{"hidden_size": 192, "vocab_size": 6758, "bias": "none", "tie_word_embeddings": false, "init_out_by_depth": true}
Each number is 500 + 50 x the weight over its row's rms, rounded and kept within 0 to 999. Layers, rows and columns count from 0. Numbers have three digits each. The size before them is the row's rms in percent of the matrix's.

# layer 2 MLP up, 384x192, rms 0.0592, rows 202-342, columns 48-95
106:453571432471511474457502473540532446539415499576535493491438500594508532552512535571606463449559561450530492487512550562485481409529471477485468
115:529572560454482550518547479484461521609483434527396462478523510509462534347555506557476531475562589480465472472486567479384431446451494561422521
107:462462556472551479548396513483502570431468594529537586436528454523531479481542461488373535628498475471441503462455455465462464600484482490516494
100:438427423510640524531424500472571595480479498476481476566507491496470568518371455527590493509518559622495528409502537549471452520541430524462500
098:623502536427604428495508486508508453503467571517476416556569496522449552473475458525532458436602461472453522522484557402449449523527496537498555
105:562520431533541469497480468492449459520447523482527483470483570490531525513499609522599552493461500546530412537568457544511545467438378489589484
091:484494488507546422475514504521441549487522471536478452519544509524526522478546566481575548511525430447490447549465552483599479361530457483535396
078:504484493571559552535494508488494452473531613488449565516471479487465550523524472569542573510469527478544508463508529472489449434540454425485597
099:547573507525487511453441450576471559495468477487435429586566539560465499454425520429451551528505565414483531516480552571535372512442476474486517
081:603601455408512505444544512485472514410457537565460493580483532516443453478427533565564458412492481505401470520476498461467491505519454536448489
097:474574498543466493544499499449424372529506493467477454424519558417494449524459495530485511530430607411467468474484537446435499498594546458566502
108:508455512509534614466580438504466473468586473612426475536509506465387499414513453492436517500563528406464501435528499547383467525532575571423474
090:481431366534530467575479481472543465461441469481471502515558528533474537463485466524484484491508554451499449512492512512528546455481493508505586
103:572514480429515511536524499537443541483491552551458526588571495478419557445515440538423543456536474467531526562600473402438536503486566540535584
085:540475556575531589484510400462445505409490575500511461469514458539597550477510507566523579548499348395595436513509525474563454501461539493553481
094:602498493511558550553499532479551590439438527542494476425451466557565529491481545560494540602481520456500496476500448483505412538494497549417524
089:550483369488527517494506436455569485412534512465490616454534479584523508475552445534502459556481514476413436439513461501417451461540547506498498
126:464484457585465513496522505502396481533551445555450431433505507515458445482536538585477424475561552418470458487492576438534439469511524474425509
082:445585463468572384515469452491456505506463459478640442498550510514461485510476444445454470523490563569411456523571480501476492529522437524449540
093:484521429446585514447588536426509497463482525530434628467598481535587482447497451570539544481502430422519466526627400510491546509523595528476506
108:487632552561561506499478495471453491509474597540444475458484515496561463479487522510543482508458480601471474467482564535485594586504572482504606
079:522539504469496496456477487422528513569676509495510449427536522484504537493488503404444516472475529498505446473547573538469536440433446570461478
073:569501511593513488534504416496544438518491647514493538471425499575491448397500458523511517492446472439510470541471499420430519526475493457514492
077:470505491542580440480489386576432466485444515554468476447492458537465451584525427483481534485594515539485445442534491517416448571582425532465606
087:487457614508513566440472480478511428437472536482531494398527591509427550465415459499430447514456495576476481448478532444401530542568501496533534
098:574531495491587437481580432500466457468519462494490438520472453474467575469422580527585502480456552433506513575575429526519518400485453509519524
118:462501511550551561444557462565499464545484608519511488574428501514471524503522479507601526497474485374420516537494505568436487594579528556442461
096:550477443558526527521463506457452418548382482455493544472445578407474529484489519522574457453478412531538407487601471492530581555533568506402541
086:602474460531460367523524503495517443462522519470472473453515523538536583446517533573414548595545506538585416417521566397561468432567437445528584
113:648484440425522444601568539453414544507535480473459411470487446539434548500607635509489481429488468491477485459543532409518533465510514572458534
087:497528428456520558495549460406501536439494574565445455494486460508490401586406455443560501539550510486423491471548530482538499545478454435401532
080:517512393496538449480497390413486501429487493473486481527538519572469569463457546571547447450461564518448409504464534531461471468425491573498541
112:592445536466417551483436482510438545448567488467423482531559477574543548469578530437518519431488448446418440534522481446437448480463531537475509
124:547455558435642488461533478492482507532457504539489495546473471489542572467525423556523530583479525515379541495565483519467487451441512466450521
081:571532483408549508534527519376433468420533514537489542464451530517522445475433584520443584539582471440448531543506532508487543542497476540411534
106:581521415405552487556442448487436372528443433498525482528538557491432525439507503541569599527551571602482503497559405541449478470453436426562540
078:488594507548556485476422391489449497544607528573565497489475513534410497505495537476497569498505462435574542633453530499462507545451463508471531
097:497493510493513585519442478558482335437520555527503392475503472461566445442449470466541545501548549458476497503524459552431451571504480484557532
125:518510524460485488556514514441418462403471456556408490501480452602404429524415529538429485470538474529463488504567561464430525536496504590463468
114:547535534429526570619469456455477545497493472555461383523503513510438602395559521521455553449558550462496557498521540447388374525399525513465513
100:507523450496647493537552548516439529460522479506556466481604534515382546467583460527561470520443553455487555528437475434493427429475455496345536
104:540642506504496539458477471482477384445508477528419472518463500459444467439456504553397511431437483569418502369512470471433522609528600478467527
111:601475442569496449498526490474413439479504456499536486422526529473463525607509394482488464471563535487464487490527568522465500537575507582490428
108:444599532463477526499538485513510393394517496653404477506509486527488387442461531492502542532508505545446435416566461537435519475570487511453479
123:469533558396535490496497525473489573489532484515588484475619456453486508544522508515584475502456491375546583493522434535482483553449494441515574
127:557581477427461487513464421492364443390508551539540331446459510540549452500545582502524467518498589525488485479529551504528429523505468512494559
105:541541454494517527708533498423513517532510527546558467525470490476505444428526466532459498474498501489447549536484455377463479486414472523489535
127:463486445506521526515435522458460537388614516516469536527477387469426475511555369496528488550576490515521499405571504419447533492552606508411539
094:481588502441490519506580417374521519487544490611493476529503473586391459420489446456424427453545569547386408509503509485476495548501507572466571
074:531529473522476502519443416549476546444517556516439488525537453524447526504529487531564485435510555552470470524505554465501433323535453574559457
095:462537532674523462458536475541441444436432570620508455468476474548541487429456481548399442539508462492499525524498579549431567594555626562388475
097:594469570475532573458583552535506431489521507509430520585511440457495512445488454488437476483520457392463420502630457467507522580502625501456533
139:429473560427545504540448546462518634513495458528606518504469446424575506427461471457488485548558474521502488581523499571479389486455452548473555
119:581493458530533490476469422521506453431444481541465479481485481557539554467554463486497549475569601433458510441550564502425473529441472503513529
087:396572471499478439510425464512528516491624537507559496517462442493475503485454576548440497550458457522468525587512554492484451545537470462513437
116:509463524439553519527502486416399537418462457532539548434460463417533563432530402489451471504497455551486488557543492550451410549455563500507554
085:419486450480539597501474450501485535448467494429446435549508516553557557495483509518527483562498457517440456463537340458490437589496584524466558
138:497564530491526498535506447430513542485474437551500464522498404526431585508504465501418436449511594587460540507449543446458472563546507563532535
118:531530489498647576486534438513521612538610423406514497508468495392575498474551549503520582457479451477519524562514507579422360526503479556561508
089:567619511471573430504559451483469534503421481513467519503508502567509496461453550458487515516451477477491517476530492493530484532500429520572491
094:499516537499521557494483554468486452441346551504504464438544424491445487545482517520565492534479564524532473485487557518458537466440452494602593
074:552566418560437492563456468469566485491516610498536539457443486515522470437582431501508516537460545475522533494470512474511465437520489563511450
085:586626454519544501517535454399462467498542502608491444468525538495500460470522481495538536514508515496372405571539495476433562561459515494488492
085:482482509510613578501502534499434445466516598547439574536589474577573492416556454550485548461472518423513470587600399490485546456578573527494472
092:527538461551615494498555466521457421463606563476435519494417467506445512463467508473577534502396578377588468437557569504570571378454496484530525
078:463491571525596492506457490545479432459509542579588543564533422490532506499525450558530428461515456538543515536530425522532478509515483448491527
101:512509639478541374465526541491433506486436520530507535539592418529512562450485476494461529499453414487496546582502464515501395529472482501514429
099:495447563555657539486639393446469482504505485520534435445533417525500533566364403480443489423507503507560530506600511565472555510515562476556498
124:501520578472539482592515592468487533451521415508441575520507496514460474503539555495458525449540472466553561513537517386490509491389460528461447
110:424515475515645434522503402467524475621479482460475467538567505547491577544485534481569543466467588463432433552496571560487491368467490467512467
098:500470525512619463495640505506524399603517565581496585519498526430469624605453495491513534518517550402441473516560475489415557543533521540511453
083:511545536540534513464470483446457516548594457607542427420547525480439547519501508462465558449521515494511538579500452495487421474472538526543483
105:463509431445424509514570510496451505388534533598468465500497481513466481487548554494420471494536481456490534442477451445530497500448607485525450
090:508605522434475539583549463409524506528582557585593524490488505441551510465478432460578538453452534496456510585422471428459435499508397524509495
113:516582459570456510466455504513446499424558463541477474503504434452532466463467573586511435493549474522432522471387526417449519599480634458426439
084:516528576529535421455439487555483422453433524526533432536442542516507551445460494606573538499442520518446541489472500506458475605512449484449474
165:446441511445547597511528488483465501525561465490489483532474446502471460471520427470526560505521421467491548494483432492399479548513471516469497
115:575446407545603515480403476458489405446353545517569448467503492598549541492446442506503473474475467557468513486518612482545538540482549571459503
087:574544452510554380465462435566590504494426501488515410552518510501522646520458542533530460513461528503503436490531528448476459520590511434464496
108:462523500429547580515504501410478488483513537610539486439521468515475564481451466515568461501604556472464504483585518469518497582466555568459553
079:506530537461557525529541400529489497466469497511488411417517543499465586470544449567432476430570558554522534490508546465378461563413461498583566
064:495540450506517430520525351374492528426593461540459552421466502515474531537510555519569554488586477470543495503489481499571519434484602421543538
098:501587513546530503463397511444505383471481516496432510454447505498458563536466493542516469482563601562476567517467622523456522571445458559516596
142:513538409483543500501533403452472413454438487543431392551483428410487505564489533523496460519595609439457537394571564492392540567463602477459511
079:557459512450554440500541389417425426506438514566554396518528487479434535499545477511425556468497524517453418531564486542478465544594569414480467
083:566479454543505471543461458392511451432540491612519566503521447513503415486609463547582505509554515445519494497454487503532511477523462527501520
061:487480477482448526602524507542498511511526510646525490503523525528438519489461447481496515520562556592480434525526468459459528537570535496406466
111:563591425477505395563575456415435461455559492507518375580436440443495453435512577494579484489514546457497400525521599509463447494490544491500520
094:564501451516508444467563553477474421474499560570536528509575496603449462495501431513474531416526509484497516519471493536480499567509518514468490
092:598608466550473511555568440485495561445492506488599476428556414511495472462514479497458540477526513466525560456463451462496541458562545600481538
084:570591450433456430546577462447482508380514535586539497565497442507561502478515518537527529533517457429486556457484513524537437493443561478585510
094:586401576502620504494476521486441455486545465539486477554579513505570505501473522439507504557504505537383583473568517528472464496472555564456477
074:556565524505470474550503421479355428487505449548441449493464412525386424486466607460427594584430512407491485490481522545506496532507488489510471
093:429449551532503609546511457477554583491485511561506495499467477493435465546493472527464456449543590568542500526561542500420506480561572576442568
071:497466446493455532506507516555567557554568508613522531535519515488491500513511492437536526579500519591477432577506478435470488491550563474463456
114:533447524454557565461467459467446521514527497579450517550546471354506654482439423487477473540469540510525495426446592599517419511358538459484453
105:431488500525562477470490447480521412500515490652545476535583470542595467423488516408513424568562549493461540472607499461473473570473625464524444
081:438463510556488376497470393548549441516459523529531502403502538520473599536582443568448511440486544609568468470488459473469503570566434489508502
085:578515530561591493403494469605451514447475543564470524453429463534507485571446432463455483487441407423519515534524574451457455520533531629454535
079:680456462509488548542575588549581467483389530482412546585473452483575502520519462485447559553491563445512515385496493405525496500566535577490540
115:556589448438583438521503463451558537595461481478543444464447443509532494473534570454517483422533518477385501580461475551430469477408521457476494
107:447492446497520469544465545477530497451416502487512501454526506483514463531506460406465566573524505563400564499504476510440533511554526503497599
089:508506500525555520509556489568409417493508465631555470544468543461448514506455524564455501482425493442459436557547563468478568600559585456489379
100:477614370503507490528541526463560537498376518531508502392500416417535451518468504449474539638533489508382516489558601469411462524586488505405483
088:562491511485594467538542434440470423498456441542519502514539440512436531511489484513439486418586518515489481449504487400434514577510495534510545
140:534523422551490418481522530447477480461582486531470467469515459445417549480484508520469478565530642419489487414543570427432448446474529543395524
116:529580444485563451550532482504415611447560483481451480513541424518452472427543437431462575536427403523505486479564386496506523474464551554515498
105:441447505551511434515575452444469574463564477488566529439458477574457520350501598491440543478471474495577476633534517463484505447616445542409439
101:496529477486517578624465395541485499450492444465521394480479441518433592437528501542483497480538562473446520484498553562461442505511505535445589
116:471484494387493411566477458438471507488485506458579513484417379505574519470418509527471458519599444547544523513511546530488480470440460544488490
076:524440526554584503435516521463497432539460540490420374498438507491505529401538469495482472451358527523408389456508447425465508494518533486460533
099:488518407521514446519501444450542451534501554467501476438470382553481424541460413459432481496556590487438429489492611454454508515585505489453410
103:436508470497551481492511490501562458396472493562423572483563480566581526418429499643484470485491537488601442472600458512475586400589492494517535
088:501515522567511427497466383460545464433505570616452494437494468509440449546481429531572534467552525504572554470495569519463505459504487548481526
072:514475475448558523584533433540561462442463449461503474457513499502483526450491477559409373449470512493497542481479561532449467534457520500491650
075:527484505471593547623445445505530437492503444444514423509431471525477485467465443561484445453505551549462494477449553562504499510509475503452652
095:471477444648555446503494456554499432470499521473468534486506424510574503511560431567536478541493436483489576466491436504540561511581516533499457
081:501464518486531509525520466453524455480449499362471504440504493502505492481490495606465391415493515445547531477484508521481468522494442524584584
114:554495562515530511538539424493452506519476454495569383541522547534510541504556522500539551547551404509519465566530383527547478525523449437531614
097:545489470518535453426528562521469468447330420506491506545541488498606544474503432473573517472473516520403484413512513483461490443555519518466511
087:522562423501547474502463412464511418434461436498558462413449501508456590462480502526468483448506555551482444562538545479497504574521466613455587
079:576421565410526501444542504437568418479534481556525486503538417558530487463327533435502488461542505527498485557555611424428423518534470483558513
119:522537497506560494466489579514506498479480541492498439564494417501563594607502438430483493560397618480430452441497623537539515509510545467515541
101:516535521486469577454520456427456446495515550595564520467505441477547430505440534514493571464473527451460535561470569489417511539499545529424417
088:498633460585531563509430383543536474486625450458624488428511438481539524535563515494545517505449539432570511485540456478498475442532571456473604
097:464530454401540632604467461477492576550445519478610531532557463439503530486574481577474544472487482472461494483535385467426446453498500496424570
112:505523482410547535532578440536419510567538433544490477480528453370440459448531488491434559487533517443475517513493536451463424516457454498541452
092:457616461499569437497474378424544500467486479548607484509465396586408545458412428487556433492565458486464462524434546458458481514553440538488550
083:504429617526641513439484529586436428526459536473465486510505541477518564519426475577490510445473485497488480468498523489503484523527495470456494
160:572536471406535568502489397474417577406584509483485500613563454527501498519537511475505572462483479415482498509527452481460455548429611557488554
107:586520559459490479521494554451450433463395410509540503474572431479471552375502511469424598574584504521463516464470577499433407497414553591469532
087:492561490433614480518548405494492474417463539537496409496494482444500581449487511551440468406516542503465545527500506558459498609429428487557614
100:485549542515478451532463448567438564533520554530474455522489543550420503535577562573484479469528457433387437541481469482497499547464365503482533
104:467631467541501529508440483511465446471578469547515569587539561422475496400471446446511520483506530487525549500516502468391455505481540481465516
120:523559450447479543506551409480476562488534560530458560574519458446536483501459447477425521563531554501531469531507547508534453497528504567499514
098:514568497502545566501482425462439540541594507513407455534524525486486497494547422496439615478512459518486537524499527539400387483415541537513476
090:623514526464412454489521440439481465432581524492487459554536529514454536389532472493443523545498561485498499431520615475478444481592522490536580
087:552442519561507424504473526469503482427425626498448491488503534490536601449388463599499515528434546523482506446491546410483569430553579562539458
093:501377506490523500486567538547522388453514519512532505488534476449516588508477492533421520536474464435468415498580447485477552571544566514545593
089:613432467520519507537540484490466507449439463548529507652526468539498506440500498436535536419463518484422430433549484487434462453500496531408461
101:505548428589583473485512356530472510545447512498419442477524488501408526480507535494498472544477572430312435508421563547492565530586521473395533
# layer 2 MLP down (transposed), 384x192, rms 0.0769, rows 202-342, columns 48-95
098:532439500457495495426533524505563516498578500430519544486551494472452419570472528458466471505453456579523532566520411430528560633548467479480485
132:492411524635466419534446557471456432422500531448591520502498537483602479588469481498554479464423475477473525550486478475601586547527465479543463
101:572505398579492463457614509557443523574440445467454340487492550398486567541543501524519415463585504464535480390553453572591512524524522522476584
088:575413472547471437434541458475461587520538501488410462537464543489527450467505506539494533519451584526536542460491427415609497491534583440470490
075:436525592406474497554454507558533492540440501523534519513495463460466446573433507477538547416430558478470453482372514474470543402518522448557594
110:575540542434482508515625452360503597496564470502394494543442516442421514511544437463480535513571547549479553440522539600504466530437623531490507
083:382471533543440479425455521584544415518473408491461448515536534409412554538514453463508455511533417519501501432510468483385472508491594463520480
086:509473529398470436502484408516529576506468431546555430508502495493539489457454511440481426493437474481430481477536476482493554535447538601486402
102:420515518475557511406594505498580523468491482464418508551516433503504452494547544504494459468467545548502515502537494560541573506514481489518544
083:420406521532489514453531507491590438582542472441535522417489440514518576503624446443477572542534490494597526459557489532556523497482532456508476
086:470494554476546521513562481489516532527564510500491499548527416543510478546467577512480459458557406516513531519511426574522564426397434505468458
127:567525491503589535355451500526484513461501473439497456543539534455518491460481583483486566513415467468463490539516460467534492509522463590557500
071:511550525441467362526492528423494552456492485509570526498554528482497569479549457520495499489549420594579486459519555529480457523460481438557545
100:414553584544521536516399526540525476497479426537524399472417531522567503577490536481458469511546624566410539517424545562430500447518537376520552
065:477568519401513440481487544548465479541489413482470456459473503474459463513563516433551470501480575584484492416394535508400484529509459478421556
096:493463531501479442592519419526501437575539507484452447465513521416454477453588541447511453389506434597490473478530551627423593494526493495508423
097:500487611539492452591506592533431513566498475483478346536485521411421481520409514463509527437540459493549525527509499496537576546463508501491475
125:467515537456556455439513458474516488469489580472461533528482435437561514552432518441496546478461437563455538485477441500504574523552518626473555
070:547402500534462488473487469453520451554530563536436546454536546497512397428534550551504518548489505541561555493508520395507500436424564427518450
120:459456553569424517579379477640490498541520440469580354566415551471469481552527553446474470522554585587508528453407570487468479510498422439479496
111:500407438425475448461497462551595466497473485475552541479459464561421571498490503467462519465553580415470493567443484464559464379485443560544421
097:512479500569501486617503476588486460450381486507489525547515456485480498446459481562524507556544451493505529521472438518530490603579566405523504
078:412548450431484537519517563518437570458509426526485473529522520419549559620466529496487479497539467489487518430532515584579470446503465518480503
086:556457549478444609522568602413555505507564443439508520542505524481559529434534552526491484538424481455513553542488515459605562440455574482495388
077:409471493477521523566502530577573568547459478539506551516425504431593473480525543527520545491566546472476565515482533434561410438497457417405497
073:517500529496526474590522434522527527482430395524539502462455531488471572555495570496506497559599537514461592487471443451523518526543515494482514
115:612476496490442462474538540524457537438469423426535461472573571515532561552475526500425408606460419617575501484548475436493528442504529527483420
117:500531550443465504460545492544504556517570505541504468552546451648592471541522488519453489510522607485438562552453541490489426445521479460568480
076:455576588474562535570483548532428512487501509546527453563520463468503455585525434473550465508546524520512481561481451515442508522502536494470568
114:301400469574525463504472479513548463495501580509583460521575557439542499517434403441565522520531486506505510540493517565477560512476500419455468
081:525464524575544493498462507544513463560543493495538506544518556537511571443577532529419468438418502501544478470421452462480543492528518535555403
064:514419528527425593548521537523528466539487484505518525480462514439529389542532495499374452491519502504535495492534539516624563561535539552461485
098:427407475359518505480500458533591476523492552504520455472526596437472533548480383498490499536457527546513489363401493612473481492422592410516548
125:531549449480477550505439509485489477440534522502534470492518503571446490541490615435568490465418509513560542608449579480501509499536476482570493
094:404478551602448479486451485663578549592474513484526438531524467498481534529591378475512450488389485561567474466446468470507477442520550447566440
095:438530620565499504496507421452574546515456500462459479463502499458502473491489518469507520477522469503494515506371501520621480461422572519512468
086:477461488440449529540593602526568474474413531471462520522526503483556522473538482494495476468483500562421456393579490526529461449567529496507505
092:480528474522506417541539542432521583526487467466486601510496538485521585550519458548472457564434488592468526496467585451613575453540521533514465
134:442473592466584478360502560495472533498514548499448577547480454423495475577431431456488477524431544518465550553602487561432484518537493466529485
095:504458468507535598698517506462473538525526417424519562539613517509486545507534537505545474505544485494495540471559487546506515472439519503515456
086:465505510485508453463538444470534542468420482549481500407513480462423494523502434500494498492458492589530542498434522508478489554473490423484455
108:390363492492503473493515523468546502533554521489594512499551495566555489550565426465586466535560508424563535516509524486616496358485440428552487
113:488480539465543507541505506552583532517526570502498503607569492509515475409426663448465528493492437504515470481553463510515523395492472409495619
109:525468479516512452506496488470488565606558515358549464535527404459446584539575474513438514517467497409514560455411454492508501509458521531518463
114:430510486589439466425454506477541455520495515517510468513498500500470531414443445527511462496555380471504459459559528545534512444556456567560433
118:502432516508514442497498534474534614527478439519523516459436412389458571427463415498420454485484481529427524473441503416505599544551502485494460
110:387497498454469478552467500579533480448514505489435555458499566522521490502516485516566481490479550564525451521525457553514492541553508511497416
121:407506504436461478584516488539429470535471544547601435563524575460533575504509490549517506464474459515464485535407502602503459537500506480509468
105:537400515559524469494400549614472513487537478410524488488455484414636522479505585528572534550441493473575556505501500501549479450553518477513482
089:481469486517538477528595574411515446556462448488518519464450560508520486491433513475411517553522440450487493499483453534495566674489553459451534
090:495472512389473504514528485436610526614501515448465550559570548418493557609543568465550420388423502541479473462475498443569454499479442512571486
110:412530447499506438517452469556513526518483507484513446446488576568596495516488527532591494485467558588521556490361533497478434415473401460546462
147:605523440590471471395572486547447430464553514530480509483452478498533441576518512537535477493487553495481521395483476410585579439524621485549497
113:529482531442548532597519518500392604523543455476500543551586542449493543522459452478444426530461481570504524484512520519567482495525583508458480
082:544410527501527503441607499521431449507433540536458500529446575501552488554563445465494509487573526481520473401513476515513515486486536610470619
112:552521453528496599514455369596558438527534490457464518500475515592463459523526573449547547486492531437508542511429517537585627512571468416509467
072:560457528524457470584569628534586478500540468485561537457483495436468454520559566472473518509450523463585518527440563482527563391594439545502469
126:496458523525476524529471455562484522543534458511459456576523534516444533456541462541444472475525525622483513478421551494467531575537483473537445
101:415447500470473404531446545484501541536460555546484467556504417551459495526422468499491487502502541481488522400521464427596541436500493493443498
102:517506496506559479540535491457399498490521443486470466487503499503473550538476506477514430424495479543510484502528529544462463447510484443489494
088:472483521497500504532546491453518554568476470453488537436415555567495523526553476490468544535556499526513535486542515480500492479560452360446424
091:429432542433567500475582520561457526530475422545455475559510486455471547591401586505471483502586456505499477486556490539476554559460519433479552
088:421431504471460517539430551567593521505503509349551585568515524502567525546440506519489490491508477497620521475468453516594461387540528495479559
107:494501473460410456503506477521588576538461402443564434490413505398435529611399583467516463531561472583476525430443576521499430535443433443502524
080:450513521478495487479508481487395563496495511550441556451508468591493514502544490482459472448605399612528577492440477445479463543433490538529530
073:452406454492467458538508500449548563499440485476526462532462544471460521566406614441500511509515512492452465504553551435482482464477489514494481
098:408393448483510416439502485537538484556460488497489506526466471447555524453530599535525512533461546437517465417476460548508536471437456514555380
129:506545395423401528531350523544518546518512517525443528581500624477488511467611586467510501577486504475463468490413525471480453407487454531464488
128:492454427542465536493567434509498446486457478444547518483469523469484558532423480559424430494473460541416530430411495606436464503682457431513549
083:573486544465497523507543436525529564510540480578537447587588541492475463476553443546415540459443440550508462404486481454536479504524442429576499
083:497564537496477495580450519434543591490458484463440420506553474446543452499490509520504486478502441617510566498451532513537434497494401399504509
089:490476445500523481581516482536518460424442568434501546541453476550569473470492569533524454575474460491463475417524583548551583513572474487440474
112:490492603582576429526411554518562432563494543430520481524515467543492575493462497513553536485482523505519531475590519530460513496553473535507545
096:421426477472553443504409558623545473525426475447441516520464482539534456584468560539439460543506476532583507475535454526544590507545548452521529
118:442453554442522480558525466489523463640488522488607535528507517580440529492527497447509565451491523484492514513604491482480576419530411528497471
088:471493395461457596523552481371579508565508512505449580470526519505538469545546493447409488490542460462505457500521521532562523399453500573553546
155:517573543493512419481406529471543504515469523525580489513531532498519510468526505567487425404470590472502463503587486435529482493483572540533487
120:518527487496442525507563476504424647548572387522421525482425531397492532442483436507439555515446524380511450543418475474442524510566468446534506
100:423468539461457581548526555413462459472536502496508593450482477498488356490536486436435545459543480518450538523486432575490525461422500608544522
113:533503492514519364513529424487609458498476470409466517477389416547525378453454545488518530547475532505541476479410552465602467464484527425453446
068:455483507477494612488578517582528506515517535432506568470490498483447471511444486423503462493384554545530475428544468541496613426521500448483493
066:503449531491467574533446633624529456536445555485533445537539503521471464443469477465385459523445542523474485492500495507447470547556434612432472
082:459425471513521511472513429603549574528380472476447492518462597560542575524475526517576450495537495476576501406557527470537575499485512428434553
138:513442545432527493590490502459518576523542495510628497437511457518510533496505466460450497593510474544459537430503530481580516436443491496448471
073:475499473574412529544448585573569578500546517425528586520559527502563454562519501494549458586470492467591508485523544460537578411482409516535514
100:467511513481469536477495525590474543607466497455491424508447548492511586544388564488452507486471471547487474531572505468496497479501539460473475
075:433464571525494468435548610436533452521464499354509571464494496489561369538474516513526447519441484418586526514487511523584557453462461498587467
109:448433583535530537528391556591610477553479462516514588407519513491478532508491457571356466526436478461450509480565484480485612492512491515548431
090:488483531522492527401474491563592495532458491443406446481513558421503550489510598478469505584480513539527553442545520533537482488507421563536423
107:438397495485554470528392588530511427537516482526391494566434532490498542481453597503475441556507475522491468555545557504467406542477489390513490
092:448455553552526498477444507586567512651451465441422523470512552511419475526498487448467505483470588591537430514497438448437564489532432518441503
102:409583459578413506652509486496542577497498545448543508463415508538417502513517436558493496446513450454618438540481500505507517542512482420514485
090:534527536464564514572522446467441486449468492564489434529536461543444572530487552487483523474534531491497516484479497523493508508499453489452518
100:580467423472526395429496575514473467538523488470510524511524555445576569510523574522439486563492435470484517491444451458550516515502487473558431
075:481489537504509440484492529419496428461405522407477532466506503501546433492441528557499462454463478441534537489516526560571516494448428531597565
125:478513479508450488483522474598592497520488481494504505483531503608481412503515447557575447458524507461502569531510441446408585509602531488515486
119:576489514530482476536561527512478519518488506419490463487382500470372508547524508571513564398458511502521483508418548516539509440494434574502522
092:586527468456588635516544536445468538418508542504513502634543420521558447452392555448568497565514444400379539558557541527553506403471555494476535
089:424481424451401527479497548415547513565564443473519515461548511450514495514562602521529485522488550561497553453445414462505507493523484418478460
089:348520573467512464549472430494429537503587446508576486394472545447419497492472583497574420440501457529459509589550417558435514490459459449514440
107:481404404500574424591510532566474471546533512491488603532468437480568389466552500468465479486546527525518499439507425498491492417465553413538401
112:537532525484461491544494408547484484514577479496453479595437447552489543426444501575546442415454451478604471526435455528586501496481513517474448
087:481504540495436481556453482483607573543518539358445483474529474527507507580568500431532491462587487529552567386404503567541495407454394510472625
107:501398609506505471526464463513432448551601466483500452574480590568512525448515454522494494370431492494618481511442384567622503460442530499567510
078:406512518547543529491443541579551464503515573503557477471515494483539426455492484508518485470406550454490543514559561546517550461534544396442407
131:525493546454522542542489424509441500547475482495487500534513417533541453413452427499438471501530492617576525477424432423426517499421533517505515
104:406454593479547508576466535574494369519513558469614520471490478557548486563473507506533461507474434521421519595514500515594489534586417458529515
096:613586443467514598513455539611542499564443472505476505554451492528497512558541453478426458531532522449423539389461475538546514497419537517585555
144:489536494445494427406594547489526531549477517611474583586490537521535427568490496474517588561511476524510472501456477398516546464503484453543419
126:613467458617543549517558464602484445478526568467488517528491545539448505560565517493510509532379483422474421499549479451523499507600502430522550
078:502613454484406463606498466503498546471521498516561625501539498527518488561427552511530524493604522451594565521504594587562478488489474546536476
089:477538556422557450529534580434525502476466467591515553487597525493482488404558485499541547535498386422519549479516431471567480425364450471602488
134:548505504526455504491507507453453538588529448443550410536428490470409420559550511371531516540556497531438536548422522509533422591427514513443462
102:468464449422471582368520522521495581557526421444547520581540497536556562445512569493465494545458485462361441548508424448502508485499572436506483
082:453543452476486416454484524528484506559540485581593585468500513494495456555416492456548564499499497599526504546490460457544558441498475457431451
086:528484518481436458426539531534525523576464511585495603565539588521534482418499482538462543511500498520515482460455475445516518508433494490484494
097:607586531336453527504565541430518562520488498489538489545448567515421524544427583444512524513499538455523420540490578450457452488477464526452510
096:470548440493492532494509505509488535494560501632560519488467532511462489528455478449553618542529529560447432564533480433472537496523597479396441
116:448535498473487479504544528399498609449510440525506508560440470450350532466471366474460468524460554482439465490455626547531536481406540498512457
114:453484495534439555496517435468534515501629518488520491479439538531408428478466541538474503515539494477610498616502458492536527540453483495514491
074:490468516469493517500529526423519410464474508525450529565451447615525454492527501507511522542525511450490560450489524527578500458544545529535454
072:478574463579467460575428478545407489529486554446503489480467585400525472531638414527465555489490478466472470424473465545538621483514539520521514
124:490481518400468541503523421447491417534522495532519555500501533532501420455486551561503481435579397526555508539531421483480503527489513542504482
083:438460551542471396567526537570474496451382472426432522530443548496484531539524515569478522512457477476450457423515385449522512502506525466576494
082:500334561434516460501578554433501549472390539548410486582448528505481503418447499498486482537489442595399504497552541493511493577508456543516423
093:532428564549454361553493571492572462497488505519479422431596410498584525515413556464533486553510446585570467519526539469598520558511466506496460
109:525476563466534533549520476546487574533497580492505488430504546533514499493442509590509504445461571484469508482501443479447528466492439436486517
074:439393570497470584510481545553604430517397485475550543544495598518407455518540447541489503473472486473472470532521511500521468490530578449478527
095:525578423445378477548532455369522557479535466537539548452498418526504440507564504444542487527495490470529512530513509480480516476496496565502488
174:545488485413534532462503533486430558524507438418551543575570470469509474493518552471548503481487482438547515514560480579541492406479452574525553
106:518454471492493550590480449479414514522515502441539510556591496453600542551456522524563489416430497515546578499546440471573564559526550457577457
080:500519437448461621545395559480580558579462465460558600457537469514443505613494493453537413525496566491497508474433445497521549436612530497379403
092:470496486546467506488546474480587470486455488484518510450445411470538474570466499422532479545523478535625600467533534512527515392503558415450435
101:427527469472515508233533509502491572510500420458523510474496483433482487416475521483493516501463527495516490551499463519487533475483484475512473
121:506467539490478462433466549541459404513483418500428471509595451503601461478480514569461498464413538517493481453568451468499521571448393456475389
092:556428521546547518602510537527492447452463467476503530485589444542490537463503497515519483496533483467470467469518478474535518429514485470490568
072:418446470505466460598421508548578441532477443503515517614487524546510498513479528606535436485564512509598528489488464525480560481528496511471476
087:431510496437475553531560417552477462483557424503503493518537473482522420547562545443486508500579463513505447468509491580452444559445427495467546
110:480629507570465473547475421438463600543496479477490480504487537517486438537500474484591481470508522553532541523429605539529493436491445521468450
080:447481517493486441556444479496545486591558544496532540360458555426498497512505512518395516568544489527601495547437444559492523516476457409588521
075:475546530454456447473428466458581470578561485535600508567489573463516515487540588476453497556526458538488506431519547446513466493480507579491429